From a checkpoint of a small transformer trained on Wikipedia.
Training: a variant of SOAP for these matrices, 4944 steps.
Each number is 200 + 30 x the weight over its row's rms, rounded and kept within 0 to 999. Layers, rows and columns count from 0. The size before them is the row's rms in percent of the matrix's.

# layer 4 MLP up, 896x384, rms 0.161, rows 707-725, columns 256-383
106,131,162,173,219,203,161,199,225,203,216,239,154,226,209,193,182,216,188,257,179,160,189,159,201,178,265,217,214,202,181,203,188,220,241,224,238,178,249,178,197,216,233,198,245,237,132,197,203,191,151,187,228,191,274,217,193,171,226,190,200,215,195,212,177,161,144,245,192,199,140,177,215,213,178,269,176,167,166,243,199,200,151,188,261,167,239,182,156,189,170,199,228,203,213,219,205,203,189,247,169,211,234,162,252,188,174,206,209,208,192,224,232,203,154,220,200,184,214,179,240,210,203,176,213,233,199,184,155
097,190,245,233,249,203,199,252,252,173,209,199,167,154,174,176,134,188,168,250,211,255,205,193,190,155,241,256,202,165,223,137,136,207,164,224,177,200,207,191,208,240,197,215,213,242,206,215,199,226,206,194,149,218,206,148,202,185,217,178,211,203,146,248,235,159,216,160,148,254,152,157,202,169,182,197,178,227,181,196,235,184,192,201,195,220,205,185,166,183,185,236,198,191,261,212,198,215,167,137,210,176,159,194,224,157,203,246,186,167,224,137,268,153,254,153,192,201,216,192,202,176,199,177,186,209,162,268,150
103,236,167,170,209,187,229,224,156,162,192,135,194,208,193,130,270,189,223,262,171,203,187,163,162,190,187,193,230,247,230,204,240,181,239,222,192,240,207,153,200,189,184,254,213,228,214,218,192,199,188,192,210,153,171,176,224,254,203,214,182,202,156,233,195,225,176,186,182,159,201,194,305,159,200,193,227,218,134,217,173,209,208,174,230,139,189,184,233,171,194,233,220,176,192,165,209,188,212,224,206,170,188,192,210,218,194,150,188,230,169,244,141,179,168,204,218,215,208,192,212,193,234,218,219,180,179,239,193
104,180,235,185,201,190,201,233,259,261,221,174,208,191,183,230,210,253,171,185,256,247,176,167,177,190,219,179,197,188,195,249,228,236,169,228,156,209,203,180,172,201,192,139,171,197,176,154,249,196,199,115,188,197,209,163,212,207,196,195,198,201,218,167,160,151,195,151,210,228,192,165,200,168,194,193,266,254,209,220,167,178,221,211,206,210,171,143,203,228,229,178,194,225,203,217,181,206,220,230,216,187,208,229,158,237,230,251,210,194,193,223,232,204,198,205,234,218,228,235,192,188,241,191,220,225,200,255,207
093,158,169,213,217,191,209,178,197,145,212,213,192,146,201,192,190,177,194,266,167,187,220,144,220,158,185,176,196,221,205,156,185,244,160,210,135,241,246,203,205,256,198,185,188,223,190,197,183,229,211,158,207,196,214,179,194,180,172,193,203,175,207,218,172,171,150,247,211,214,262,138,263,232,180,223,215,178,174,217,166,150,159,186,247,212,212,142,128,227,286,159,209,179,175,201,176,174,199,207,206,195,200,182,192,213,193,226,197,242,234,203,232,201,213,201,198,243,227,209,163,127,217,221,179,177,232,182,193
099,167,178,245,241,204,183,203,212,165,214,219,177,185,220,142,230,180,199,177,190,172,166,213,217,214,172,227,147,250,152,274,202,245,211,241,214,232,194,189,231,166,219,234,222,233,194,180,224,129,203,201,205,236,175,235,178,165,191,243,195,214,190,206,155,194,178,226,187,189,210,188,231,242,210,218,240,249,179,203,233,196,203,156,195,248,206,214,180,207,175,210,114,232,192,196,190,170,221,211,219,192,201,194,194,226,198,196,218,157,189,244,207,168,244,218,175,203,199,202,211,189,171,192,235,153,164,155,167
091,211,164,186,260,186,152,191,201,260,138,211,232,191,233,157,198,214,217,179,185,226,195,148,222,161,175,171,251,187,220,179,139,242,248,161,200,212,218,240,174,216,199,205,231,188,210,251,211,206,218,253,206,224,175,200,224,216,159,220,253,217,130,225,201,181,208,216,170,158,157,234,141,225,184,235,219,184,185,216,201,147,224,209,160,218,182,193,146,159,175,185,224,242,199,235,169,230,181,227,202,199,206,212,201,230,178,162,157,208,180,223,209,233,223,168,142,223,199,143,209,201,247,221,202,123,158,208,166
092,238,194,224,232,195,207,188,193,197,199,152,220,232,198,234,218,196,163,222,149,218,139,200,200,238,160,222,150,174,157,190,216,209,156,203,164,201,215,203,213,157,196,206,245,195,227,193,139,239,234,159,216,222,159,184,216,197,198,158,150,171,223,211,182,116,186,190,204,154,197,167,233,204,201,242,267,196,236,215,207,218,249,220,204,206,111,227,186,205,235,201,207,225,225,203,160,162,177,201,200,197,156,118,227,198,173,230,200,233,236,180,242,194,164,226,144,158,162,189,184,224,140,263,213,196,218,226,226
094,203,200,227,188,151,233,216,249,154,226,239,200,176,213,167,246,230,210,230,187,217,211,221,191,231,199,211,244,179,184,246,234,176,246,163,154,202,218,191,205,260,233,190,172,179,206,201,177,197,227,160,228,192,194,229,183,136,183,182,257,187,220,168,250,204,198,185,177,160,194,227,247,240,215,235,199,196,218,146,187,166,177,204,189,233,241,217,176,229,190,194,246,228,230,223,161,164,174,218,173,233,231,201,229,196,241,230,199,207,210,194,202,224,143,199,213,225,205,173,176,186,223,184,222,160,236,218,196
099,161,203,218,188,190,238,244,249,245,207,168,236,208,201,201,244,227,194,218,248,198,221,229,224,201,183,182,174,227,184,187,200,141,152,221,214,165,161,185,207,183,174,180,216,182,250,168,200,232,203,200,227,212,201,205,265,191,197,180,231,190,194,225,188,194,176,180,200,142,226,214,201,193,185,245,250,187,207,192,194,166,207,209,196,175,234,138,180,198,180,171,160,166,170,224,135,190,194,200,157,209,178,170,186,133,194,182,207,236,223,246,180,208,223,170,217,173,185,198,148,229,212,174,228,203,210,242,135
111,221,236,184,248,175,213,211,205,256,209,174,204,169,217,208,185,224,169,205,169,191,259,225,243,161,205,190,142,216,228,220,188,203,172,201,179,224,210,188,182,158,197,209,205,227,209,259,212,169,224,195,196,161,170,213,171,232,190,263,147,241,209,220,235,197,219,220,175,165,205,176,254,223,234,203,243,193,219,201,213,205,205,200,194,184,250,152,176,205,200,219,181,204,185,232,235,167,193,192,238,231,140,150,167,218,204,182,210,173,202,178,254,214,183,201,199,195,184,257,231,171,224,208,161,212,170,193,156
098,243,231,251,212,213,176,192,186,198,227,225,176,190,202,194,169,227,205,201,233,207,179,209,230,168,173,188,199,206,177,183,174,147,251,159,196,230,191,213,190,265,178,187,209,167,186,204,145,148,161,198,207,200,173,194,219,196,164,235,222,213,213,206,124,186,217,166,165,219,233,226,144,236,224,205,206,243,179,169,260,205,246,237,196,213,165,203,177,124,184,206,177,180,190,222,194,188,247,170,176,196,148,222,229,185,173,250,138,195,177,188,196,225,219,173,213,157,171,233,229,198,230,189,178,167,179,192,203
091,170,182,191,218,153,194,289,191,206,232,230,202,240,185,171,202,234,171,191,244,218,228,229,230,177,188,231,202,206,137,192,218,199,207,195,215,168,230,209,201,162,201,191,188,180,176,161,188,211,207,201,203,203,229,221,193,220,155,239,169,227,249,216,183,151,188,171,220,264,182,183,207,178,196,176,218,171,162,161,179,243,186,193,220,167,221,215,153,184,203,179,239,186,163,144,221,204,203,196,236,249,211,230,167,215,137,216,189,161,238,198,193,234,232,159,223,221,183,229,204,178,256,155,152,165,210,158,183
097,239,239,183,173,219,238,189,189,185,283,256,225,226,207,207,215,210,215,208,170,218,165,187,196,206,253,214,164,199,153,227,122,237,161,201,232,183,249,141,198,178,186,181,239,205,177,242,171,171,140,199,259,152,254,241,133,173,186,198,198,191,122,223,217,212,164,184,229,187,180,219,255,188,188,182,190,201,149,226,160,244,206,232,219,261,213,222,210,221,172,186,238,177,198,207,204,186,158,195,142,201,221,186,185,265,186,171,192,211,220,224,215,167,206,188,225,188,234,171,201,191,199,223,209,171,231,154,169
102,170,221,214,206,135,187,182,201,230,182,227,153,141,214,196,216,218,179,199,199,211,208,277,182,189,165,219,204,140,167,234,216,183,203,203,237,160,158,243,145,225,204,195,231,210,202,269,216,225,175,195,251,217,154,220,204,141,237,181,255,182,199,179,211,258,195,184,135,157,195,193,204,226,193,219,121,220,245,221,206,162,163,185,193,210,230,177,194,190,189,228,163,234,251,186,202,262,146,222,183,159,205,176,235,188,205,202,196,257,203,176,224,221,260,233,148,193,195,175,201,212,218,278,167,265,227,215,126
095,174,188,183,220,191,229,233,193,221,176,196,200,180,186,228,189,170,206,206,264,207,222,197,202,183,188,203,240,148,219,181,185,234,235,195,250,176,231,206,200,151,194,188,172,192,152,159,158,213,214,197,230,176,202,156,183,195,194,224,210,253,257,219,206,197,215,195,181,221,249,172,245,186,264,206,208,185,183,206,228,207,139,131,202,185,159,234,181,207,179,192,196,170,174,139,214,206,139,245,207,196,178,98,219,228,155,190,218,185,164,195,201,186,273,186,160,190,178,202,223,189,170,207,201,180,195,175,175
095,183,203,220,205,189,249,157,256,154,189,137,197,158,278,216,163,211,155,212,268,218,156,199,212,188,197,223,207,198,148,216,199,192,225,232,180,134,211,211,234,188,137,217,189,177,231,192,173,212,228,240,183,194,225,247,166,178,192,164,220,219,155,157,214,213,194,249,154,180,215,204,233,179,163,165,184,216,170,170,211,205,197,220,228,203,248,168,193,273,171,177,198,192,189,188,149,176,235,201,189,190,258,204,224,212,164,187,217,264,206,186,244,212,194,199,190,216,188,198,200,158,144,187,185,182,218,164,213
102,193,204,199,245,164,172,236,191,252,191,208,164,170,218,245,175,151,162,177,128,217,156,188,225,184,210,185,151,171,221,166,216,226,202,235,257,207,263,202,236,188,142,209,229,148,191,196,266,165,224,200,190,170,145,221,218,193,148,179,119,228,181,213,155,257,238,227,201,179,180,209,186,123,220,234,156,213,207,182,162,227,139,184,262,228,256,206,229,214,222,217,239,183,238,266,202,242,197,253,217,202,177,217,217,202,197,201,186,167,186,250,261,229,212,242,205,226,180,230,178,196,216,199,175,207,243,163,161
103,227,182,209,198,200,160,195,171,241,220,226,197,187,164,176,195,270,177,209,167,224,217,182,180,184,192,249,177,215,214,216,162,217,254,165,229,233,220,261,190,157,223,155,141,221,203,243,217,173,172,164,114,225,235,196,183,195,197,169,223,161,185,213,265,168,181,169,265,204,234,156,255,184,222,165,205,212,190,257,197,184,214,229,223,247,180,154,232,203,220,226,175,225,207,217,127,187,153,197,187,156,183,217,235,157,194,168,210,219,195,227,160,205,172,233,202,195,207,196,161,233,196,168,229,222,190,241,223
# layer 4 MLP down (transposed), 896x384, rms 0.153, rows 707-724, columns 256-383
108,258,198,196,205,219,203,189,186,215,192,211,207,216,200,237,211,237,191,164,272,202,145,181,214,217,245,187,168,196,211,202,191,212,200,164,199,219,223,263,165,111,178,221,171,161,240,227,204,227,161,201,259,235,212,231,193,157,149,170,151,188,256,184,178,197,198,182,193,224,229,229,195,163,148,222,226,183,238,137,175,176,233,240,185,277,188,228,206,142,270,209,172,214,189,220,239,233,221,219,148,209,211,185,153,163,170,203,233,210,204,192,155,203,152,202,179,178,211,173,229,203,178,221,227,196,199,250,205
096,205,125,255,142,203,138,200,203,201,210,237,252,172,192,182,190,187,188,182,209,166,193,248,229,200,209,230,256,120,178,195,288,220,203,221,219,213,239,219,269,198,203,233,236,189,268,228,241,203,187,193,168,214,215,211,240,219,221,172,247,159,194,199,170,190,220,171,236,272,188,150,231,205,177,156,258,189,226,177,247,218,193,188,204,221,185,250,221,199,161,233,254,206,202,207,244,204,176,237,215,174,226,215,180,247,198,158,178,229,198,135,214,201,160,175,147,257,178,189,186,218,222,208,219,203,227,197,196
111,188,172,157,140,211,221,169,204,192,199,142,230,189,190,206,211,213,185,215,169,202,162,173,182,159,213,216,212,247,213,264,180,221,193,195,202,208,238,131,177,233,175,206,204,212,261,250,203,225,225,165,234,199,208,224,215,211,195,212,183,168,173,150,183,195,179,200,229,183,144,196,225,216,111,232,224,220,223,251,195,217,219,144,181,205,172,240,214,240,168,224,234,238,195,215,239,193,228,216,168,159,164,193,169,234,205,107,144,246,169,150,183,187,247,181,237,217,183,177,165,202,253,233,203,182,243,223,190
097,193,227,198,202,168,209,217,205,209,215,183,144,199,238,166,201,166,169,199,183,185,241,200,263,166,212,180,215,214,186,162,181,200,164,165,179,201,208,181,214,227,246,196,181,216,286,154,226,232,203,168,204,187,186,222,217,178,163,212,208,206,187,210,213,169,157,162,185,191,179,173,193,189,225,204,227,225,191,195,204,157,192,230,209,178,138,192,185,200,211,147,207,184,230,194,253,248,209,214,179,272,220,206,217,180,202,242,167,249,250,215,193,175,213,190,169,193,157,182,196,177,214,180,191,169,207,178,195
092,169,169,166,201,155,212,180,169,178,180,211,182,206,179,231,200,216,178,174,198,178,212,221,234,206,177,170,160,171,246,244,156,245,162,208,229,224,221,246,199,211,229,152,266,216,157,179,189,222,222,203,138,213,244,225,206,165,214,155,191,193,205,212,159,229,225,210,233,254,171,157,236,189,203,174,200,148,195,199,258,184,180,226,206,245,210,164,190,215,194,192,111,181,128,152,177,122,151,239,183,153,198,225,181,219,206,195,228,216,188,198,173,237,212,164,172,187,180,200,176,137,193,197,256,192,196,156,196
103,178,193,205,222,187,229,169,213,186,190,174,226,265,227,200,208,260,165,199,226,204,226,183,203,209,214,209,230,218,226,254,200,203,179,157,168,242,236,173,221,220,182,254,233,172,228,217,238,206,228,252,156,178,196,195,184,233,225,147,190,221,164,216,216,234,194,187,241,213,212,222,219,209,198,203,207,153,202,239,207,195,189,207,190,172,226,232,188,213,155,216,257,186,145,194,188,162,244,224,222,239,158,223,192,203,141,160,204,243,219,247,221,204,225,144,153,145,185,245,182,219,200,203,214,154,248,157,228
099,229,214,162,176,253,195,239,146,129,192,172,187,201,214,196,171,173,207,209,202,213,175,211,127,191,199,139,163,146,211,188,218,215,201,142,152,173,251,231,200,156,186,206,216,204,203,188,204,155,153,178,166,213,236,213,223,203,181,223,181,215,210,162,167,211,213,143,154,194,147,204,188,123,180,238,205,212,190,289,188,160,240,196,179,259,183,189,221,184,138,200,244,171,237,199,231,210,173,214,208,216,188,207,186,209,175,207,158,189,216,249,216,231,165,235,177,240,180,224,259,184,209,205,176,141,220,148,223
099,170,205,169,202,197,257,249,213,252,203,160,123,200,172,172,169,188,221,165,236,206,249,158,212,182,205,187,271,169,176,225,176,211,225,172,166,227,246,173,240,208,249,209,253,224,226,209,222,153,179,214,202,195,280,264,233,197,195,158,195,190,224,183,207,243,206,183,154,156,169,190,209,219,225,199,217,154,110,254,131,144,172,149,197,185,219,177,222,190,162,176,176,204,226,183,195,240,180,266,190,160,206,176,241,191,199,240,184,176,192,239,160,175,157,228,174,208,244,226,189,156,223,197,208,156,161,180,204
097,214,229,210,178,161,198,210,235,186,191,192,236,257,202,210,164,194,110,226,236,159,204,213,260,205,216,200,180,250,178,230,237,233,200,212,198,176,246,228,172,184,182,161,191,178,242,188,205,179,221,176,214,166,206,171,237,187,182,178,233,166,234,193,159,175,152,173,196,232,166,172,186,200,209,258,171,235,188,225,220,205,157,177,210,279,209,179,217,214,196,228,183,246,198,189,187,224,212,227,168,234,212,170,228,200,293,218,176,224,184,229,179,244,177,204,218,239,214,175,186,201,201,216,227,216,230,238,181
096,202,237,166,216,196,204,237,176,196,191,256,171,176,146,230,217,171,136,184,240,147,184,215,257,230,213,204,202,183,201,217,200,214,183,140,182,236,229,153,208,220,200,214,224,204,162,180,166,220,194,199,171,142,234,232,191,168,210,211,199,244,179,184,221,232,254,228,144,237,230,188,178,238,224,152,208,174,188,161,196,186,195,190,142,215,245,186,227,145,234,152,207,245,228,150,220,176,214,178,214,220,177,194,182,207,233,298,233,146,207,215,210,204,201,212,173,201,192,254,166,190,239,204,243,238,156,149,213
103,200,248,188,216,221,170,228,174,217,202,219,203,160,176,268,184,189,180,230,161,196,175,183,242,180,186,179,168,226,175,203,196,253,180,209,192,200,179,183,226,241,125,206,192,211,237,200,216,141,198,231,190,227,204,233,177,139,177,221,200,155,225,231,245,193,176,204,226,160,202,236,206,156,217,225,209,205,167,255,227,149,206,188,238,230,238,146,201,180,210,249,173,134,240,208,235,231,225,230,191,215,225,213,184,202,226,212,186,169,267,152,231,225,178,174,173,211,115,211,173,134,181,204,213,248,270,171,180
102,164,205,214,195,176,191,220,207,196,204,217,197,195,156,185,231,195,167,214,245,158,218,225,149,225,201,191,227,206,208,222,197,170,169,164,250,169,167,180,224,242,196,241,200,192,110,211,258,222,170,134,191,180,227,184,196,177,202,193,172,235,225,239,225,150,156,195,190,178,204,182,221,153,260,200,175,212,213,203,206,214,212,213,241,235,177,172,197,165,201,206,204,203,227,189,149,239,216,153,186,229,233,204,198,244,246,195,217,247,198,183,173,156,181,188,206,206,186,238,155,153,219,224,222,186,160,217,173
094,163,205,209,203,210,231,199,164,240,189,220,170,277,181,254,187,233,183,206,237,197,180,173,178,207,209,236,265,262,212,248,184,175,226,296,172,188,222,187,238,168,219,195,210,179,220,210,264,252,237,181,201,219,200,176,146,219,147,218,205,200,181,233,215,182,199,218,239,217,228,208,199,207,232,151,179,227,230,177,232,181,192,233,199,207,172,207,226,200,193,180,177,241,190,186,265,212,203,226,202,165,202,181,210,186,159,175,244,230,226,231,215,212,142,208,208,232,171,105,242,204,234,154,202,213,173,211,179
100,152,205,231,222,169,205,194,224,175,209,190,230,182,249,125,195,226,258,182,243,205,207,216,229,234,162,205,181,208,161,195,201,191,212,213,221,251,167,242,139,229,222,166,188,195,212,196,237,196,236,207,171,188,243,206,226,186,262,169,194,219,135,183,161,180,178,233,131,219,191,201,161,151,186,160,248,153,199,221,200,187,228,225,214,156,199,196,175,177,240,177,163,137,204,180,163,192,196,150,243,235,223,239,178,205,174,191,192,173,229,194,213,221,217,167,215,203,181,183,218,228,208,245,172,204,174,251,186
098,182,210,176,213,198,243,213,220,199,243,212,184,152,192,173,183,235,210,212,216,211,213,123,207,180,238,230,160,151,150,194,239,155,166,177,194,188,229,196,185,207,211,215,177,192,161,191,164,214,198,136,214,225,222,168,154,183,137,215,202,247,200,241,166,179,199,187,213,179,231,175,175,149,165,224,179,152,197,249,147,169,164,216,218,179,139,210,171,195,217,161,226,241,226,191,287,243,165,245,200,217,222,151,198,164,181,226,223,177,198,313,197,187,219,196,181,245,217,204,212,171,172,216,175,190,177,205,202
096,200,190,221,142,246,201,148,178,174,247,233,245,204,252,213,241,165,165,198,212,174,217,188,184,201,270,169,182,237,188,121,186,234,172,246,193,199,192,193,211,166,175,200,216,179,173,224,210,185,207,207,237,203,184,147,216,185,183,257,193,151,269,195,187,197,177,153,232,244,212,250,242,202,175,166,222,203,200,198,172,251,270,219,185,179,187,228,125,155,190,201,205,170,226,160,156,230,251,228,263,188,211,218,158,214,173,228,193,248,149,187,171,205,189,168,219,188,194,222,186,199,273,253,182,228,234,159,211
099,195,158,165,179,166,213,189,176,211,198,221,212,205,221,197,184,157,206,215,192,223,184,150,209,241,201,198,218,166,214,120,145,274,157,229,154,231,187,216,211,184,213,175,185,190,201,200,210,262,203,169,185,218,209,183,204,225,243,154,162,221,174,207,178,151,181,201,220,165,207,148,200,208,193,251,160,204,204,214,254,221,165,222,168,203,217,217,210,205,148,201,226,179,202,268,258,142,181,210,174,218,262,182,222,207,196,226,262,132,254,162,211,167,187,210,236,168,205,255,216,227,253,158,212,218,233,155,189
095,198,227,224,227,255,213,220,210,181,168,205,207,220,198,214,229,207,187,220,176,206,224,199,222,226,204,199,202,185,206,188,221,197,230,224,189,250,205,183,248,288,263,269,184,169,233,224,195,180,201,224,194,160,244,219,212,126,194,178,244,183,189,219,228,244,258,193,216,221,204,116,206,295,209,215,210,127,213,245,197,235,194,163,169,175,251,156,272,178,244,246,197,211,243,248,198,232,155,213,148,204,195,209,211,202,230,202,185,177,180,165,234,167,144,192,182,185,151,215,251,201,138,189,207,193,235,171,208
# layer 4 MLP gate, 896x384, rms 0.153, rows 708-725, columns 256-383
102,182,196,194,217,169,233,182,135,194,156,224,180,235,163,235,213,193,210,166,167,228,196,199,190,236,160,199,233,190,242,192,179,202,168,224,161,190,161,165,182,209,205,160,187,195,218,220,180,246,215,182,197,221,180,219,207,208,221,272,268,215,253,167,192,206,245,208,182,245,218,213,228,162,207,222,230,265,240,191,188,273,225,195,241,190,164,168,205,191,198,259,154,160,151,203,208,244,213,182,217,219,188,211,183,184,190,224,176,206,186,196,155,193,244,190,183,157,241,204,165,180,278,225,187,173,207,178,231
099,206,133,218,219,208,182,167,185,157,197,166,198,198,193,239,201,188,164,154,198,249,203,183,190,235,192,185,220,205,225,240,168,191,213,197,196,155,184,178,136,192,219,165,168,187,195,154,210,204,198,229,141,187,252,198,196,174,216,190,231,185,221,182,191,184,146,287,226,201,198,235,228,232,216,205,240,192,180,214,213,249,177,248,231,208,221,207,157,221,181,186,211,242,113,234,186,189,185,187,178,190,219,163,218,193,168,261,215,241,199,164,215,211,226,145,227,220,161,188,194,174,242,211,243,222,184,220,201
101,201,157,201,221,213,205,167,159,187,251,200,227,158,253,193,216,200,236,235,142,161,243,199,209,207,216,176,203,256,178,224,227,228,226,210,244,215,203,215,121,208,148,170,206,243,225,239,230,201,202,190,143,180,188,213,187,186,194,203,238,236,223,159,189,219,192,182,174,209,223,192,201,208,208,157,259,163,164,156,199,221,143,235,208,221,179,198,250,172,172,186,201,198,214,236,194,192,164,107,189,217,148,167,197,214,238,256,244,206,202,190,272,196,165,199,247,154,211,211,185,216,204,193,193,225,157,202,168
094,257,217,186,190,252,132,164,122,225,246,137,169,223,186,192,190,216,191,216,222,233,235,191,246,193,192,152,223,203,250,244,160,225,226,199,187,169,141,195,183,222,203,205,212,159,195,212,249,220,183,205,141,207,230,236,218,192,174,230,204,227,200,132,209,214,216,129,245,167,209,222,229,233,204,219,154,226,233,223,213,232,259,164,213,255,188,260,196,175,207,195,238,204,177,214,156,173,192,171,206,232,221,222,210,197,166,201,243,154,178,234,219,199,209,236,175,231,238,149,212,173,183,243,222,200,171,172,207
107,211,224,211,186,222,257,180,210,181,173,165,172,207,182,224,165,196,214,175,163,217,205,194,164,155,193,183,249,192,206,150,287,214,210,182,252,232,181,196,191,157,202,135,194,218,165,193,185,236,167,213,172,225,217,172,190,157,153,212,239,187,239,211,196,181,201,198,200,198,144,157,235,187,199,157,177,203,167,148,245,176,180,221,206,174,234,169,242,146,194,165,146,231,200,208,164,205,186,170,230,218,213,239,172,229,200,234,183,221,195,163,161,215,199,225,194,271,180,219,186,173,264,258,232,196,172,181,133
102,234,195,182,199,215,167,226,205,172,188,242,157,176,254,178,258,201,138,191,193,155,70,149,176,239,223,168,209,209,239,198,219,214,235,180,209,191,191,181,212,172,199,222,192,152,212,215,230,183,168,223,204,215,172,198,218,195,209,236,187,233,203,218,163,201,180,220,236,231,208,216,198,179,203,217,174,243,146,159,154,214,225,215,190,188,241,196,184,239,176,224,222,196,169,191,207,214,166,161,255,234,260,178,225,230,197,195,214,240,151,245,246,196,212,175,221,157,201,171,186,196,151,183,227,173,203,166,193
098,233,160,160,233,207,218,193,215,164,240,162,149,172,179,200,217,171,211,207,176,270,235,141,225,188,148,205,241,196,168,191,189,215,214,232,179,194,252,188,225,216,208,211,197,167,211,216,246,173,270,236,192,204,217,231,244,212,156,183,195,202,235,202,211,208,196,214,168,245,198,155,205,173,210,194,186,171,153,200,72,195,187,208,182,180,182,236,215,142,190,191,156,188,178,200,222,204,139,265,228,100,153,205,217,172,267,199,173,180,237,180,210,198,171,251,202,232,188,195,185,176,142,167,249,168,219,199,202
101,198,189,217,180,173,242,180,183,210,216,186,187,233,138,229,175,189,226,216,223,265,146,188,163,203,187,160,186,162,207,265,194,187,181,228,248,274,167,189,208,160,208,178,244,212,208,231,239,224,157,227,180,261,238,121,140,185,170,237,232,220,210,227,163,250,245,200,211,175,225,205,171,181,214,272,218,185,227,261,192,197,128,238,230,178,191,154,168,168,226,177,236,197,173,194,172,201,215,233,204,182,176,128,233,257,200,191,263,197,192,124,134,183,192,196,214,187,211,206,171,230,243,166,158,225,176,186,210
099,217,227,186,200,219,206,237,160,179,169,225,206,236,174,152,217,159,205,228,225,182,256,216,155,200,215,194,190,152,170,134,152,196,143,198,169,183,172,232,170,167,205,172,191,213,143,160,150,193,225,235,195,235,182,196,265,189,178,187,211,255,183,181,206,184,243,139,192,181,142,227,189,228,171,198,247,208,203,223,174,203,266,206,245,224,140,232,202,262,175,207,187,217,227,200,190,229,204,179,228,224,209,218,178,234,166,172,182,154,225,193,217,205,206,279,205,196,205,170,176,199,218,231,221,219,199,145,216
118,218,154,195,208,231,196,198,226,182,182,200,179,235,220,231,224,155,185,155,230,215,138,188,192,181,236,201,148,227,240,174,209,178,196,219,207,222,207,158,226,182,229,215,215,148,188,212,215,187,198,223,225,232,217,201,214,225,176,181,183,178,238,209,217,227,159,189,198,216,165,189,184,201,171,228,242,188,183,168,223,225,188,193,212,254,159,191,206,195,182,179,186,242,182,147,192,260,234,134,209,181,227,169,165,197,214,207,206,193,171,205,178,142,193,201,162,224,171,207,217,269,190,198,225,215,229,204,217
096,257,163,186,197,163,205,205,182,159,235,200,226,220,174,172,209,212,210,209,203,166,173,243,246,184,166,225,183,195,268,220,201,118,188,175,157,165,213,223,188,270,184,219,189,173,211,221,239,206,141,210,227,206,149,183,184,188,222,144,204,242,253,245,184,228,199,213,222,206,213,125,156,174,200,299,223,243,183,193,232,170,142,207,235,140,174,180,171,215,196,204,231,209,241,232,190,185,219,202,209,129,186,176,236,189,233,211,234,230,206,164,180,207,210,114,211,194,232,194,202,183,218,237,196,199,256,229,214
095,238,203,183,244,214,210,217,256,217,209,219,148,237,179,184,213,213,203,179,215,194,221,199,220,194,258,149,204,199,253,200,221,168,216,240,228,213,214,200,218,208,238,253,156,148,140,251,246,173,204,186,134,208,175,194,218,173,214,174,127,253,200,226,145,217,181,142,202,205,253,233,160,199,188,155,204,193,214,214,209,173,170,180,136,173,236,191,195,187,207,216,189,236,195,213,260,210,226,174,226,189,202,194,185,214,138,192,174,179,238,212,212,204,172,201,199,211,229,187,208,228,181,159,185,215,172,186,224
103,277,197,189,195,194,238,220,214,173,218,211,220,204,253,160,191,169,219,240,179,191,197,233,182,234,245,212,171,214,176,273,215,191,216,152,191,169,223,160,129,106,166,244,250,217,186,169,185,176,154,214,230,150,187,214,220,209,182,171,191,223,174,209,215,183,158,192,199,231,198,263,259,179,224,237,209,200,216,172,147,183,212,141,249,183,255,183,196,235,195,231,193,199,179,228,188,246,185,178,174,179,196,237,179,244,205,191,229,172,235,222,187,185,267,175,231,223,200,212,151,188,155,128,195,191,201,187,227
099,223,176,194,206,237,211,168,176,233,176,238,237,238,200,211,225,150,204,158,176,206,168,223,171,244,162,150,226,175,232,158,223,198,167,233,244,264,228,174,197,225,178,149,253,232,187,162,249,186,171,189,213,222,213,191,213,234,195,184,208,196,199,195,169,231,227,200,223,232,183,212,195,166,202,178,249,188,201,156,178,251,208,198,179,230,141,181,189,143,209,196,238,201,166,151,180,175,213,177,238,181,189,232,207,217,201,203,162,202,211,176,215,210,174,229,251,167,178,190,183,192,161,176,241,183,190,149,225
100,232,218,194,217,206,211,169,164,231,181,162,175,175,189,214,208,242,235,210,226,191,190,215,204,186,203,187,166,196,181,193,178,193,144,226,232,194,206,252,237,213,170,180,195,235,207,196,225,199,192,156,174,141,187,197,193,183,240,247,159,229,173,179,132,181,218,273,176,226,170,212,192,179,228,143,201,208,196,206,215,229,170,165,197,217,228,138,219,180,261,174,198,192,225,170,233,110,211,139,234,185,208,216,153,184,199,174,205,221,189,200,182,216,192,231,141,233,187,239,187,218,194,157,164,246,204,239,177
100,220,148,176,252,193,207,224,250,176,195,156,160,215,186,191,166,169,199,162,140,224,170,273,235,170,196,146,172,241,214,185,212,210,249,251,183,218,156,246,185,174,217,245,211,160,213,191,221,263,205,246,164,207,239,190,230,141,219,246,225,211,230,206,169,217,210,182,180,205,184,145,204,157,226,163,186,233,233,190,197,232,188,188,174,186,210,193,241,189,211,255,186,170,235,202,189,240,262,215,272,256,191,214,242,222,194,135,234,231,156,209,193,182,201,170,144,191,163,164,166,198,216,171,164,227,227,175,165
109,225,232,205,166,194,200,240,112,158,234,166,207,160,181,199,174,167,293,187,206,193,205,236,164,175,202,181,225,230,211,229,155,185,233,175,237,177,210,170,218,187,180,195,231,175,209,233,205,247,196,211,177,199,178,251,243,223,207,172,208,198,227,173,238,228,193,185,220,201,154,235,194,147,214,224,224,196,205,185,133,184,220,203,221,138,234,193,251,211,218,212,245,202,166,240,238,225,156,191,251,210,226,190,260,193,220,250,168,206,163,207,176,182,203,195,168,193,201,196,181,208,236,222,218,214,190,213,168
098,241,183,199,212,237,233,217,217,237,221,255,155,189,214,228,215,192,203,212,186,173,180,192,211,256,201,205,117,193,177,218,197,200,206,161,249,216,237,193,190,224,201,199,173,150,188,257,214,111,200,207,188,245,190,232,234,203,161,234,246,186,170,178,208,159,180,280,213,244,236,211,207,209,133,181,220,165,166,197,227,131,171,203,199,208,232,150,198,174,194,193,199,157,185,177,226,206,165,194,197,236,193,173,266,165,206,169,167,159,184,207,246,209,151,190,200,177,191,230,172,231,205,154,269,196,195,156,233